From a checkpoint of a small transformer trained on Wikipedia.
Size: 10 layers, width 128, 2 heads of 64, MLP 192 SwiGLU, vocabulary 2810, 2.12M parameters.
Architecture: RMSNorm before each block, rotary positions, no biases in attention or MLP, untied embeddings.
Each number is 128 + 32 x the weight over its row's rms, rounded and kept within 0 to 255. Layers, rows and columns count from 0. Numbers have three digits each. The size before them is the row's rms in percent of the matrix's.

# layer 4 attention output (transposed), 128x128, rms 0.0972, rows 71-125, columns 0-127
117:108176123141116137093149131077150134085155207098086087125155128130087163106096133156150093104118119134179121136168110159126144086105118098103066207089146144158089115060163142074089152130047134092106121153093086113126120148160184148146131133121116124055112119116081124150189144115148081159146130196106103201151145074107101082139149110150172110119113118181133170128153126151084138150092
098:118115156157137094155087161110075115145089096152125091104058060181125120164044120107128174153109135081105120113112180146104192131137112119158116131192122145174175085095085123107123142094108179092124108147116129128092153086183086129092138134145132129113119111171175092107174201094101119182171110161150100133067107186184164097113120122136111161161128179118149137103142147136091125123071
101:111148057174124149148191118146088116130121082141106170107129126118108158127119098094138200119165164112079170089164149137071095126129049168134151119174128151161070169136134153108121141143119108078130180120187123145102136075131111115162110183057175137107122169081090169151108074121114101169093128077145143160164160060154127135162134141101087065152155100129164107121094158112145110166151
101:159133122134047166121150120108155154132176125139075124155089103138104143115106040113120183119097105145163123112099081127093132119095183108126120138158149123125136133113090118114096141094074158104114136106114099080123123077142097060140171155134065085096179138122090166129174112059157099165139141141148078145144164095146152061128152050172150162158092116134116051152172152141162144075148
100:115139103109162085131101120106108167102150112105125093084145164151138192131135172121121116187104146126134126134122161156064163130216158110167160100157234175141112139171132153071173099146139172131117102122132179127211125123149110150183123144149074109143106051072125164142088122135161157127102146093143095166095166180080143153185172126106148148148124121124104146063133146112130123142144
094:185136164094114121071130137153108154108110149167135114128095112101117149150083156140135147166140151086130100092126106163162108161077145116118136118080137158122104161195136077120104114156121202131096083081165126107147095112129172050088102148148141158170146110079151140071093163108170143134196106200145106157097099176110120166098107101110139111121128171124121088136172166088028087154090
096:123123077147088138136055092153145089091147092112131106169098144109094078110088125153112123100135146127103066167116190161162191109116094101135197126110185070089174094082104118164113096153166173095115096094141147102206075113112105121148142145188163071143161121113116110105091122083174115100100122184167150170092105117155163136123131109137118173127086154149126131147128109065106095168110
091:125162127176150167137092149092165152093148099185127092122104170155100119170125167127095072155181137183139138141121093189146130109175109199152165100124137095111173199111103131151110104195137118147164115119170078140066094157134113105093128119144098146078121131110125064091133127134080129052158151117110118065177105170127139057128100138113177124131143111122092097200105081149132151141148
100:127094114105147057109121147164196148124109097139127124130135099121128081104237101162128173080058130084152131136138092154140135096105080147088146151133149129104098107194159113110096165127165151092090114169157126113136147080090127129134091155113075134124119102131107084154123100120069141094096137070118172047103131069192166119080156156185146121166139131117127134116131131128200083108140
112:115116161130144128145126140085032132126134161192075109122133068132115117131176132125125172127152167059120058139113124099148103073086114102123127154132134125104130187110121088177195096140211142125174116155221158186148115143123108166114114152100118144148160115098173117089168156116089106137174156110172164138127118109113186165071155112121122148108065155106091090153105128122141139165110
101:148126124103078092158158080194161062169146132160149146094134115088136089162156117064103118082122106142189102083128168127161123127126106140169108116174118108113099147111177114128125162064121053122093089087115151119141154111077117091077090073091093130112119148173101127124125118100160159176121158094158161168139148168134188152056147127148113105164109094141103154121116183068160120179087
110:101103187171140088130130055088116125132092207164157045111145144139141118116153134168087126082139111123160123197076155170157078098151160082098186111173102114093118126122165138157108099153091100131147149164169109151128148152118142156127126117126101156105122111191163123163139101131074179116121120111076203153097116136180058134142121142149177072126167115153152137145136126162077118084162
101:138142103145140123138108179149158149059105123108142186153150071117109121136124116160082172104141135132153167154103155150159129114149097163088120130142139098182093114134125159075158123112163173052141057126115104139097203146162134052134076162156140129173116096113142183127126146098104116083100109118138094112196111183123074112131124084065129154102104151181170163114155136157152080065078
095:120126124125144155085081143146155097130133125149162071114153116076089153105098187113162112156138105090103087116107142127134143124110096095152120122147146178146171153140093113096104114112093138097113125164154207115148068057203145129137092095111139120110055107159155098165187112140084094104213195133153158177123083161169133101133093125129120126114089133125157026112158146141120187114122
088:083149124114137129154152170116136136133156149143155103147182087130137088076101135099088073158148137107108163143161116067040106160111127135164087126063079127107116104141176117115156107099126143099120142111123153156155136129121107128127149131116047103125142193114213052148102150136133161103049163162165155129122169137162101157196154109070075134118142146183104156175175129128093099126158
098:135107178077116145050086108172149091131093145167140160161108110187127114135135115109107144121098163142173150078126132097157115070104105134180159159162129064143110138102159125117112097152152095174185140080147107102096116126105181113019130140110143085183157108171178129202093090119091141112083151143180085160139087125147139115129124135087129057086105150092166099135109126128138119156127
098:157183156120119138123101070127114051117118150093120186141130119061105169115151089125142113113128118187114153128101134147104082095103119061139173142122183111142150112093143089132065137179189062109151177103119174126070172121125068137136120124155111125153123114146111172082108151150107089158120127100124178139125143113175122159064154141112140130177105145148062070155133114085154077081188
093:103100116105103140112169124095141141136068126105125119097136116092160113155125079070155130116103097111080068100154106127154126184176137109094151186148148084098166173118097174178106165140149083183169086179143104138122097117128101112092103098143131073158120164142130145158070108109145127182068140118184205110081127178156141179133119118153132098113208156150117088150084064113155139166125
094:115122131154135059141181125094101081104153123169138160150157081151143131183144115134154121095111124099191145076204098172096124137161134117064123127121098157146109102130147121206068111105134112152080163089131097152150075112097151169127156128135124121097083089101125111169059114184084149125133170071050120079092134208130135114159136141139169176142106086145096092131125085106122118123117
103:148109146136123155107128121095122069104107064087132138138141109145150139157168149188144102150118109054066144142124132085118134136159184181146155063135082236173141131154062126105153154108085085157089169169182129108193116108116136103132126134129129064177153160107150163144091077099147088098154125142098120131128114174159089129116111110128118095119169147044076131159142128159139113135106
105:147178146115173123098108120196153126108100131175198138090176158122154096142148141118144138091131142172078186197102141160129085124161127147115152151122071111108173081174112106159101096110126099161144195118056134118214132123142138094099112127147120110175172148097108125152135117103145129140098168131093122099101130164108135111162144155064135165166190101102120175153118124113137152228086
093:114122125088125121114169109113176158124077149133107171162077135196089167108165122138148061139089165127165167116130136153147084097124084143171159182164096132113165154136069156111141125083076086191129165214099133131067128114058131134116134140072112156098170144109119073145134127123207186127144148113130142099142114074152120149169112116119096133113084088117142081167153155121126113067144
104:157105084118081115145100068134124130137142202105096118146102090110083147094109170171114144225177020183128138139123117164152121126147096087089111091106135156072116118089168120128129126128146155134101137126122150165100122124156145086127107154143146157164112099195157170114124150111147100115107193102085151082102144139166136122122123062084119137152118128091075233130168103112120129116136
108:111095141118127126143139109095127134082140084115164170062061102156166077137160165104124163079066152120095095114147113233121093117127129131097162077139095107065140174082158119174122106164161137117160171146098136121158127163127100139138129143147084130186185115168106161120122132103124105085116163110087130142136135121114170134194140172114162125069107153124085184070073160135145194123117
096:156178128129133104042099099087098093154127168136094160111124113141242162069074120128122142128156117172128105103116152193142069115155193124127108177128086125098118167139088179141110166180152062198111118166156128128136100146138138177087075110142141118108150167123115093153128114141144134150113131115175105145098169138166144140115120109103145148146161063116185130171088088125088166107136
092:102110172107175157132156074190134142125118100113150079150102094146135127157080122080101090065114162125120138076160125118160133134097130183129151092176081129171101092203115143164149170079085112129086155115105183052133149216107120071117155144113163100098147120089170189169106126123102102111134070091125090099130152103134143170154143125094099138111162135126104156140118144149192073122144
098:143163086173122188082122143147163139177096102102125138053122131153157155133152121157150120153128094177134120134124171101097094133162196115064082097147097122139110158145150111067156094125123120128164130107090106113162122081157116120116175125138112100049085088096166141151135161179158156113172153231191174127128157149101093161175105114088137102146151127166140077137105109087067154130127
111:196115177135116181128070137116143156146093142173127130122136101131149075118146128139134171147074093174146168121072136131147153138124204165152145123121174127061197143117132103127128083117124194110160123105152157133065121118176132112190129141092144115099151159083092091116113093056183117141180130133102170123100150162116193138108050131110119131103106175115087168130121179131135131073093
094:159142181156142110080103148145135135168137124122166120146120111210110179095125165078179066127070091141175110166119141134121192150172163116160125154182099129064147087135123105132169067134126127114215138171104128172129079105096110131122049082132141099157166133088138112073140138166086144152129176122171163128125150090129096164138119120146128126145128165102111084105170152133089078105082
102:095149128071100118100214163096140162139145105118106121159113133160131108155133127138103058184123126110158081123134160063185123146172118076127124107135116172145121148200137086086124168093141168142163060125205191120132091093153129108075152160123154131075112117129130127093082148096142112113143174164110116078099153116091132122164151187090127122099149206122117132085156148102102137149062
090:147108212107147159137128132164164100187122119111172139100130131111158196096127171171138052157141094202060117128184160120129134138122162092140156165134156145103129108127122150177187111103111134084134163149149140113187077119159188136127123097094121131136158169075094130181097171167167182114151125096174099115111125124159130127111107169127132162153074097142093118159074066090134117124076
109:120113070174165087206104122101162177135120092108105078155179142129094149094142142095092146111175049108213128163135162131141137138089142124182172171103118152115118148162071178169144146123190092146141109136149101068131127148115188123143148147122111097135138115187123152107115171099086118094149088105187098079100108074158120162156127126095082116116105138123085140109086176172121139147095
094:082128178133127091108147141087100172117114144078119077068143086132157105119085106131137112125109121150106182126049091160068081144092155052177109116133105140156099140134064115157139128128130073159140104081114159163184091187144136151181146066117134123137117073068154153104122172176105144097093146158096185129170099182105091117165078140094132136147099099115131167080110137133139145120107
097:104153175209181130136102150119131137131149086128113100104075119138166091110116053132126158068131087145027099123156136132185115079135104161113086189116174092101132076207159170102061094121136069138121171142164112142136118161150174138120175178161136072110143108136155107135159134150144140108139159101166100134138072171114106121116133140070106071161157096131139130151150144132120123135144
095:163128133137138113117086119087132130183100137092066144150118102065112121144187079077097049180109223112163108198159125164120136107122112144143118117057169117093124084129112146117082083130080139086181085127126120137174160150140117070136096156065118146126097083081139162116132144084162113166077151143155130099113121144084122149153044122115129168115130100149146130092094154131154140138108
102:157099105064089117160046082128126154164097126112172054161125082140100087115070143171133115129065121079110092138155174161181101104122123112074160160128171085156094119118099089111098133117134124137192110095073150124107082098087158120112140153118107172168068180169092175099118110099148136136128135101100140112154180138163148123146164133153112054139148129118175078120153110090131124164089
097:078197111124215197165065103101126068116164131151119054101096126142171113110119097130144124115139126160100071138130146156153160115157138083161145124093145145107156061135164087154139149137139132126161102115125086178145189114155174196132141178103151158140134126129189117094171105174124145146129094146059091111130091115123141097169131113060156093103141138207132135091148104140141145119155
093:131167092118110123128088122102129085128123114110107144138099120094161157154133176085132151140126125155121160149144059157223136157102110157105132153156137077118126092169152112146184164156132125119183130163166147118113125114100171126173049191140075076172134112145162024142095095124156146110108103154123113145141124160146255151134133132133089140140150115101130147201116131136100138085133
086:065133121154118171119097150138129135061145062155085171122108179088139142144131127126118113058108144114206210087152133110139059095142180087176091128111169123094104106130142131180200142151091123061085198110127140149135107125113121102125144155118074150118111156127135118092122124157124149072136164097156137146087160102105117128100053136122167132092141135171095105133165077181093119142127
101:177133082118061100151189174170139090145127071140181116180156096097116147200126144135111129087090113139120136192109087165122155094126122093197071113185163184127101142175108132132114187124091154097132120110157150128096148140126122150148175165122123125139055088133126108146125181100137112112131141118112101149101144083112111142099070126154117200100172077134111123170083099052118128100125
094:100131119119141107112208138139121106099117141087163086110071148115178154134157158135144148152076131077118135093084115170139137106164074128163129110146108110137071138119142113212131139173207082140133160059132116124157064148139134097125066100083068165084064106132146141116144132082107132136060160122116137140097102139127081148113136133141112110117141101096182045165130159164159132190127
101:121189103107106129138062084129076110089116084150122162122136096076148102142097131123125170129123186116108146117150143119114137144135094154147143125118149090156116113140166191083134143132132102159143178102125158131178106163161113123090207148154112086114150103176144115170065134091104122035120094065077082156113185071149104152126104146145134159168122099148117112125044189094094153157077
092:148143084091104070105167111167090196124119116174086139078117157162130179112099073160123155158166160119120054153156156114129107084081118144107194129193201113123150094120163176153127106088165155068169091096141109146072177138154091127149141101155100169106128150109164158093099082106130124102135187134134107115103151109163133163062099129109124149103180174123154102115099117139126148099172
102:119206162141095102172172162078104186094090163099118126103127196129202122139143134090143156115128113139150117119154084159062118101085111154170108150114173152170080121107092089127127103082059150136130142161141104106130093163219128189176176124130161103149096150144157146215155136135115148151122175120151096136119178160098126097188140122087136136142136125092177150138148132125090107133140
087:150128200147140061125145191188144178155143134123121106176133085166101114176150146135088106065172123080186101102161092114140114158117114106100171146160143083116120115123149125091118081155137101140113187109159122146247141158147138128097102181136132107078112087143119100104141137176129112163115178165161069178171125062158116137119115099154134166157120150123095129130158098086173117125142
104:097112062135133085101076158082122108098106099066065122159094112156079147152152127167073125201121076142152119124102135139069149110120173182143119113154097127124152114134148122108153164113093140094131141169120156125131159125134081134128165126099125151152160123083117171205132097110122122074134075143109130123134229192099111169213127109104188133130083139147115159136167121079119089162134
094:129166135174116149087137150137086101098134134118118078168143180099099110102083120107107176091173172164114206066161101200165150121128152125106103122093134117118087110117085123090170097085141125141164080165073119128134207107138145128151134132111092141137110138122161117083177132112133137092115192166191070120133074065182131123159119108127123059110113100088105091123076139078143102114103
102:130110090083069043191095088087144091140161154133149141153108134157101144115095146203150113105130085103103107138083157154089210180193086074107124144081138129154133119139109109138123116080071112147156100128140127118203144156162078113059097139167100119093038105082121118090129145119132124116150127115136129102125133135129145087152109083136076109145138182093151154108120140097088096143132
092:147115147161112086139170053112125176152154180134086126117083099096081122084111117133151177108166106104135115138036134079185137128090151179074137139173159074096170121149122150133188102139146127126160121116074140110077095116093153122158097162198113180165052128121082069137148112168119136099160155171092205135132131118122133122141087139139109109152115132141150074131073130132157133124153
102:176134153104111114122041148125141154176137123130158085130133119041100160138101074111136139144158138120155080126118158158128148110171130119065076102080093127081126058115162128163107198130152142125142127101135158164156140094145104154118095105090151039125081130125136149066092195075170165084140138150140114132151149207146102122121145149189175119126121097123133119075132140114160136166083
094:136204156181132132103188153167220098089145174091111165129121136099154114165098155165139127126118113201097143103164130056090126168111149137071134173101136186091142117110131140173097125100162125121043119117175149161092126156064152129090109184143114158145125130120145164116080140092127142121099116167212079138122139119169151139147134127110156120114128107114172122119137187151188136154148
105:099141105060129134097158150185094109174072095151101154111156151123123116167146155077107117103151113123142101134156118116146155104110148153167112070104117103040118140170170184094112133093197184153155131154093093083034049113149140140142111107088142135144203127131130105125115180096073106128169134149124133111093112161178184147105113128125130109159164093072101149138125148137179142092123
106:115151107104052114076097184148111112109154099147087107110112158157141133127094140104157098179145131117113117137084153105083090091134121091162142146168105070123130081144143137056169182096140172154144137129146115000154184144120159118090125156134083136113199166132137145103146119102131112149147150186156060166107179148089126146081109101153123107089056125157154106135168136114149132117128
095:069152101164097201041064114129164105174140126121150156078147093105159118179146164131114162084184133134117132081153128113139071118110117119103147115124134167133114150099142131083119093136126154160130089088085098162123147196146092153176081160114121093099146135142084119131122140136136126113127149109159058078136084137082100137125137112093084060110122164101213164158106158096128081064114
097:163141037069126160149203126177160115150137112150138102125084160118115115100130160109133086066131151100152134121111123081125143181123100146164069139148169141144144106104129098127103088088129137113150133118110127170106188071160138101126120154146161125146186170119037133118162121077061134104125175074125100137143140106159122146073169101152162157110092112046160100140120121044118137103138
# layer 4 attention value, 128x128, rms 0.172, rows 72-125, columns 0-127
089:136066130081073072130113105080156138163140128079197099145154161119110136095122099123161138134164090097128083134082144074102136130172128094102147135150103189119126122148113095161155059127130190206147112150130128112158129164120126119133142144118134088147083148123155100112139117167153150161090114067024128113119176167189161140129093061125158175133139131095165100144167165066128153118098
098:224083125155129136159127167171094155117088038143137154138119095086153051120161151081147118114121166115148152103148152131185111176133162113090174132118079127076059182104149067151121175094116081077121107098183137119116164114106149082140135150097132162157119134090148121207121160119090113101163122122127158140157096161131130126089166163122060135137076137131110150132140137153148159117096
099:130155122161148126155115161183167097148104107120179096145175091094106098080111136146180136151152123161143154104138102118109127162172073155128118162139143160103168198156140122112115088082129077156129182138078123111047088106134099114104176221049166082126124192096140108100178087123120091147129126157113120123160123132152159081130134159180149148113127084134111108102184151126160154166066
094:116132111093141148141072114117074102101107145107142190133158157126089140160098116128120189144118150076138111165107128175085177176071115137171123148139093135136127108134131102113146154129121163117143181142182118109152142071111095168076157158157175137173159055152157156171093111180234071100129171116128051174127190153084111145135117129088137149114145135106138166139134147076102170114109
091:124107209121125108123098141088220129078117193115120102106159151097127147111039069140115072136137084141104099142134091071120113185166117068132118159168081134146143127148079129123071150101107160080106147125105168123111078112122115107084178095123127149056127146205160105140186072121147116167147138151091085148118130128082110151106138112132095136095158144086142132160124116126120124086165
098:096097144113099122161135112153168084134092179131074056181149134157163187105111121111110153115107104125083150201144112126127139124109118109187060183106152110138182116085091132177162125148164150208122126119079122126120083107085153116149110164118116151121150093178166104063113076160166118141134078123157116147116205173113116122142139073089132099180093101093117094154153095116132115085098
088:152141159131110109114169084169139114054139131146103139131149142145130132126131110132146109136176089108109161201102173136106130139194141165066091103097066104108138083122100137071170134071123115135211122153134122174114126134130180154124087107176149071131101109173140120084155176151034142157077116074147185120126115122107175121127147121129100072155103082123158136118121156147202073127119
099:145157116150121175112145145162095098074134064165106075104092158193099176099061140087205115160095132123149148132111155123140155077129118120091152130183149179155100088115103123152065104169186087142114112096123069134107115123164156084155128155079127094168130104103143123131077106088149161175194129148122170045096073132102084167154127127153155118112137151158107087136152159143120119137146
109:134098121123020117112094117159147136139141147126135103105178142156155120119012150067140129161104141082113131149119138132138153121130158123140105144142138149168147134112096174108114157153049163128146144145180136175070107181115092113109107136175124102131171092128135082095087091144125145167160056173092155118128145171125108148089128114152082127163071115102093078107076207125109126130171
087:153107167073129200093141177191120184150143159121094137116080140176097123071144073135117126145083146132119118135163094130127142112182144153093108151087127112130119085134132139163097131120130108097149087093146090084099084136149139139116100128158111137147148192076119071145122178034189123163142136215109091109111105148124129156109133132116124134063090162112124133115210058144152154133097
099:125147077159112121103100100135080174117135134170140061171069161157166195165127130116155164134129142150180114115124172088107152093135129186101152107147117143195083139114117128124134102124140218063146115109133107134126123130127106129139125111146147110147200133159144175111121104154016163147057160143080115096137155102096077105175128119129183114135076122168148166123126123109069098138163
100:165148136152190163074150109122150091192106079090097104156153113144121124119171102131091098146103103123115110154081130117131090134185122113104169107202140136168094102178172099076134124090080123141064140128058079145082161121078207114120145089126075126152118144163161068140114135083108144124116114126099165181130130131130121133100102106141108122119200128083158160182205115110095133129100
097:126119155135109161163090070063144131118161130069116097054142159156100172138117107142138106096149057137111128168184136070110147152131168118149109117136192159131150107105116142171139144103123140090136085136152141108120053130136053097130153124136140102139101077115142131113144192170132130130094118127045151045157125156193143080130156119087195151085088159072146108173103132120134145140110
093:099131135119154146130115155120099077065129176034109181109086094126111190146131182163156125095138159104117099157130126140148136094095158105164152105147115090111091148123135110083125103136153095124097139107141150097151150103124104179100146076142166146107138188095134168119161133132154148069194110110120105147112162116089084103126128146091125255153086138152076090135158103172108063177124
092:133160135124104141122144171154123194134132185173129069137109119188150122151132114114140142082087155082081173145175118133174162129178162118107114149122105128147078150183094120130121077079114154099165140114172107137074107184120195108109154098149109170079108132183101083117141161115093152143143172108131207109094146124100055133136080130158120051120180138125118134146194108138150179163136
097:128164094110118174115109115133150165145177098120150066118106126111121109119116086139062113143100084187107204135126135138118108111091132114113045123142136078128133167130113149141162145159125164099086160147139087130066125147095155176140127170093169109150193108119165087147111199170118111127124118131116178132107047146163082125153146070175109162147094131142110118123212111109115057102068
091:149094116195078165144077127139135166091103094132130075113124155149131128114138093134092156129117136106130153131202155134191099078113132087124079137071112139180150166114151134162142191154146112148126130154148148107077099096090142132134058090170152144114162145119148115119134156092145123086114119098108052135112126162153183153096119132093111128207080130089116160038142104136181121126217
094:136127133187146089086117118094118120079102144106136131069095105116130106194153071128158127155128144156162094058120187138113108154090139135152119121130122147085129143114155131179141066147151133157162135123160109140218132113131105175123154124151125155185073109097149098144127118139162134155133188165131111079150069084080150176168117147151158135184090099200119140068082106113103086126208
098:129118132175148091088126157088157129113117089117171144150143120145099159148105101163078165097210141094127153118165159085119124119067107145141148116101153109129108093158083114107180126178088133070104099100137158145128126162086145109120189097098131164151076085080158147108170140141208150112178138161163108065156122130149054075095156137149154165097170124138188135098048140124131173133100
103:130073134112170095122151176098128128083161170176134100140064104120151132152120084145103145114149134141133111160095129135146098102167155189144110130061143144152143144114129132101093085103143070169062110127129120059192142117126199141120108053124165155136127063106168095108087154224191156164091119088147133160103121105121117142113116127144146130095108116115179210143115104144090095092117
091:115166101109143119149112128106112112127113139139146183165105145120147105140148124150178089114084156028104122140148136108105160136134122151116132076100128108070050143199160123077089135170106098114192118088161156090116122152195121145108097165138138140146120162068114106066075127079059163163122179137193137059086101096172111101146138185136134066136146114148125154141166130147123131107108
104:120150132101104180180082121141154062139114130122131101141090148127103185124124137131113127109150095197141083169057121152152121159152112144149138138163131017176163072128119142115077144200149185141142177103097092094088128140121102142135166140162135112120046136126144091171149172125095163148135103178085079169136096173153141073204146115128125125122135129144168145127122125103103090112170
100:134104130120154161125121157080092175134209110161114056165066109133171128139098097124117134167106129100136128130098150180142137128126130154189115143097131162175176137146130044107154076125116159085144176123121093116135100138114195171144117164078167180151126103151131109128152097129122150209152112139102093223083155188088165120128139159180126104183132102110141120084085117143140103122157
089:158096101128146112172134102110070144120123151224086128144135147136154087094112152099094101041123148132111106154135120124170135152076079144100110080087098164126123118111143111155124154127128150173173180153115103065127126199123126174099117138211187205117133089123111085113130152155130127101069141105072110103118168125185158172154137148106159111113086131177150148142130150142120134150204
088:096116108127161128167161202140111203149122119099092101122168144132103123147117084153126124126136150102123121110138148142142045105155129172142150149167082156082085119172124107182082107138110066095169101098130113144076143119149179117123135101124094156103114145135131145109107117044136163099212134149197096157100137086132035148120070131158168113175124129139126172155150113128095156123051
100:140128109120151127141072085114113091130163143138121155124096112101143059186137104212081105133171179115101089123141082153130158147145054165061116081132073147110090117175133155055107096099113095133099087127129169072183114137099089145117134086145081142105141154111182202122173142188139121123101173116133137157162128128175099116086109139125150152134163115090070119163097110117111151145083
111:127143133074139110081144095161140056155137149183166054152120120103115077083050160133147141164074070114088113143128113099116130140210080143116107150106077125146162110161098178104130087146103134102117129187106106137098164102134089109145119151098112109091103104172183112113158161128152171173127096110145050131122133176131117081117151165144105152136150088113193145143143176134199142121100
092:132114133134134166160035131125133108099076173094165073100139118165130135099131124093210137155129124091155112167083145043130165143105117122119091070093174152174203082185101122115144107134063149123066100104114134145123107099185110133121092137193142101104165144152109134131147142136180165148118113059118158101124112100156067138126116127131147111170077174158094135159088107124122171135131
103:073118111126167048142127102130152102127118150099145177056143164163096133197134112107188107164184170093099144125147107122163156146141196085129157099104084133152114077131130183111145142133104115080139112121011134121128081105120090063126146099098057143128120138161126159121132168147195076139181170146125087131083084123144154133125146147148162145100140164105129100135109114160110161132124
087:075165205103162160120090089145149123107115187116146122127100154073145119129098097156092134067149142073145110141102131153169104176111135154193063105050137145097127142110122194150074133152127172167137066130194138134142145132162078149108098136124151111121172062128132149084112130122139153089092114086160047084114106125133167147096133157140153139189137087156115085167113119147089148118127
103:091120109123081145114185121199116117175048126165153120150182143159114145109107165140154123172143140129134093135189107166165116155106130137129134083204156168158150044129173124165149139118104136119150068078138112138131111124153170134160159137143197096139128138109144182131121140105105118112141077102103184177073154142173087144110153155100062117117104118115147123103109159196072166143187
084:097069130197154133125139087109155222169155094135128169117139145079103153159099121127112126114132083101096086135106096089110082098096104123135098131124084105136145154084139130125132166082066170116109128154102082141197149132210099134139134093125135096155154074164140096122146118179105128113089107122086126169109159150091080129112120131141125184219154177132092144107141147134085143176202
094:169163122104175131100179118062096195124061180125099134117132098134143120152055130161120137133201122144112112155119126129131112102099128133110184113073056164170138179063137147144101142172184097141138099110150133150142116157087184126098145140130121132147094153122210097105144136171087117077108169038121179100158171133128129129128101079165115149134129152126106177103137122176164102133115
092:084123159149143182119143178144170071170117136133120197136114094126144092193123112107130161147078162115089053164120108098150112084135130102111099125157134113173184123190179133163170163146143107096146198132149100102151111077088177108105106123078177106114095142170170146160166163086141115152134095139130127115118179089088146142155147126137197094191125128052123133111155134102085109094131
102:130098122204136214168147143126103110164112149151165102074093188128151180106105078135115146104121097149106161098133170090140118139110151126088138164139119138121144098083059119119148118155168158081080124124173121078171106086088144089117119181133097097115157172177071085095053133095139104163178093108057079115107086154150138136155142106095118083098122141116088112131108095122112131108186
087:112126076086127118124079088132124131162174174102148185097142136178161130187092215143112142106137129125145155089115121134094101115074144097166216107103118098147156139089125183178152133125164093159058110166137113108131117115080150161130162098159155131164125107151106140086163081163120138145037130090131133180134127152114137112173089104163113107157056093077133077097151106096129096113117
085:120084130051067185128137153142149136163130106127069124120112132165109117083059154114091133194047134117083123163090177111205118160075127169117098078084111154164151130135095113097106145140162112171130131117132142127105119113107166075151160106209175143162063096174155090162124110077124138122188119123130186124109118121170115137125093190119102127104119111139167128142181132127137108132109
087:115164160110122104126132125112137088107142129145113196116142085114127122150139078168184095135124104080097093123072125135177143146126117158102160089114127177096153114128151095172168107136109094064108155159141164105123158150145135192128140079173159186127216103116119096127174142147095108077131117124129177149160086200137079192148134177162144161153139090183132077123087061136164106158078
090:157099102139151101133193090143174142109135143104075165166134140121112110108179076094144104134103155180152113072115156142101118126077127150172167123119161101088131129181112110150060059119156105163103138144156100121090119083160102084145137127078118125098077099091187133192138159082150047145130124176126124131077095084172125111150134135121138145186163130121136085106106182066187154125087
094:150088180147087160153128110125094187151127100130074132081112097075173148210144091127134141137149175095142104185105122134137100120094123130085142152172112144114090181134105119144135205051124119106087153108120151129110141117174197141110125110138099146073146120126066124151089125145130095134206104166096112076097059134091082107138102118107152136109084123062114162071091090127145111153126
095:116163109117138108115191097131084161144133159163157138155089106139127115130096134121102110104100138115116135143120160154101128131141146114200093171121076087117139131091135056165183082093185132117166105061159191093138097085109186151164140105113057159132160061102151104107178115200152089121151108127150153137161183083153131206123150098107072128147173134153139091156142188152127137111114
084:191175118145103161088074104221158105129155092129110122155153150118158115108096085053163121176137100082143136122124170155090137159127153071070150166143159122192146135073180145123144147096116122134184148160161150073099156097080120134161159127140101184095164162137110169145074138143081146172130177094122066089147122128068113149144121105119102123143151092125103126140179164128100096146104
097:091128093083146143110134096136118140110193113174110178094168173108126110146156130146132180086166178150118089147117166123098097172110163092139131088104070114100119210078173115165152047155121120187120151119122121105164156142111088144088150154150105133160088155084163126160157149121108109098092159104071122149187149056121141087150171173179142184149116171141159154112118131137108164119187
081:081122090140105119080148169071102190077098175091082094117169117168100097156122106129162125170132086114140061098104114165124180083111173102144100101119133059161161164100133115127087119169141084121128121099139142189168117144166144092103151156151150119118171161175151126132137082159124166104101135129116144104109110088119091147070168129104234126093103086143057125143132110145085141096097
104:119146091124164110138047128157139108078108146136188125141118119115058086136119111173123163105111135108111089124144157112102161140107061176081112089188162112130054124166142035063175070138134099131126125134115081077131099127071126139153148181100139132112102116136109127183140109082163143154142126191177087177141202137159089132143118112149118190142137111141122080101119130115114138116095
086:134106128119048179140160128091156122186140104198124191103114166064085119113104133155114081109072171091091191096108109139117129119170109120128156126107129093132158133111146102084075145100176093131086156136153053146044135139158148119094176109157132121116113180171101128088166093131146134125091071080090186166152101127087154113088128099108143138140121173146132145131120157172148084134094
097:060093129160113126118133123069136086061107118068136160112083143158166151146138098140110175137172145150137114146148147115117084147120117143140144167103119106119175054142061080145146130158110185161108179096060132074134126133153081085146137149143145076122120162181043135143080131147176093135082161123090071149157107140113128127104159024115133147144137130114105124139161150102126160083151
096:141153133171085174068106088139107131120114091146160069157107105084104110147123131116101122219058132133130150150144160076106145099112118181078127186106136155147148117079153139073085186121109110129126096094152104137130079149186066100174133104152143102096169188218111121144109125082095156168116124140144079117146122151183152105152114147155106095143162100137077134185104162112102140158115
097:143105170123133139111098134109153083123129184089118130112098112098133223089059139127097173122116096182170092138118130122142116103094128116104067122140129133167122083147136122179146121092141140134143140131169073054122092089131130095164117160207119100131079119114180141130182119114178074173084117117120082161126095138093108154146053050110184132075106138083092096134113119163138103118158
094:132147176129154121165151137103143165118094116130113131086123094080129119120172099165109135103152153151072129118107040153165158097118092148136075120123083107083115148132130166172094185096154086136121144131105138175094121131062115146134156144086185180108107142125053151120085193122054147109100134080102091123099094142077125131132133156157144207079164110086208154174128101166141124119138
102:129101098064063135096093139188128127145127162162093103121150101137092161086101165084154121166119129150105066175189119142112122072210158100094145084117171140115146100091157117070082111091136142122160078121173093159087142113134150132126199095139141113166100125112162170127178156139177143177189140114159145103114090074176136167144119166123132118183162112164166109106107147144122161087151
107:107160145039102133112115200133124125160105136119132178111124099174101082085122117111130112078143107057101133152160115101137145156143122125124122136184158186156154105096160111034137138073112087107098117152103143152081095143097094161153172150079070155116164157129109137106112103165160121129114142108123121111114167130159079148108100054084158144071139153131112053142117208104136167089105
088:107134163103102160162147163118146137180105133132055108153193075156086023129147175123120116113118162113138128097093128144166095116143133072087170101054099083140145094106104105096162102099124145098084135139093133107147112174122140169107092078075085174176089128136144122105104164113118168107115098122061139117173132173133142115081075183091097120095170168126133136164156137179116129136162
085:176141142098083182097129150125183128103149169165146134131171107157154145098170077145126085127081089117227151117095131123090167112162194110121183172106159098138111164135162169075104105090101148127155083147114099089092102125170125126180136150109093100128101126131064138102118138162200087180167100117154131105163070057140130129102135171121123130094120186151138115140163108150148118137072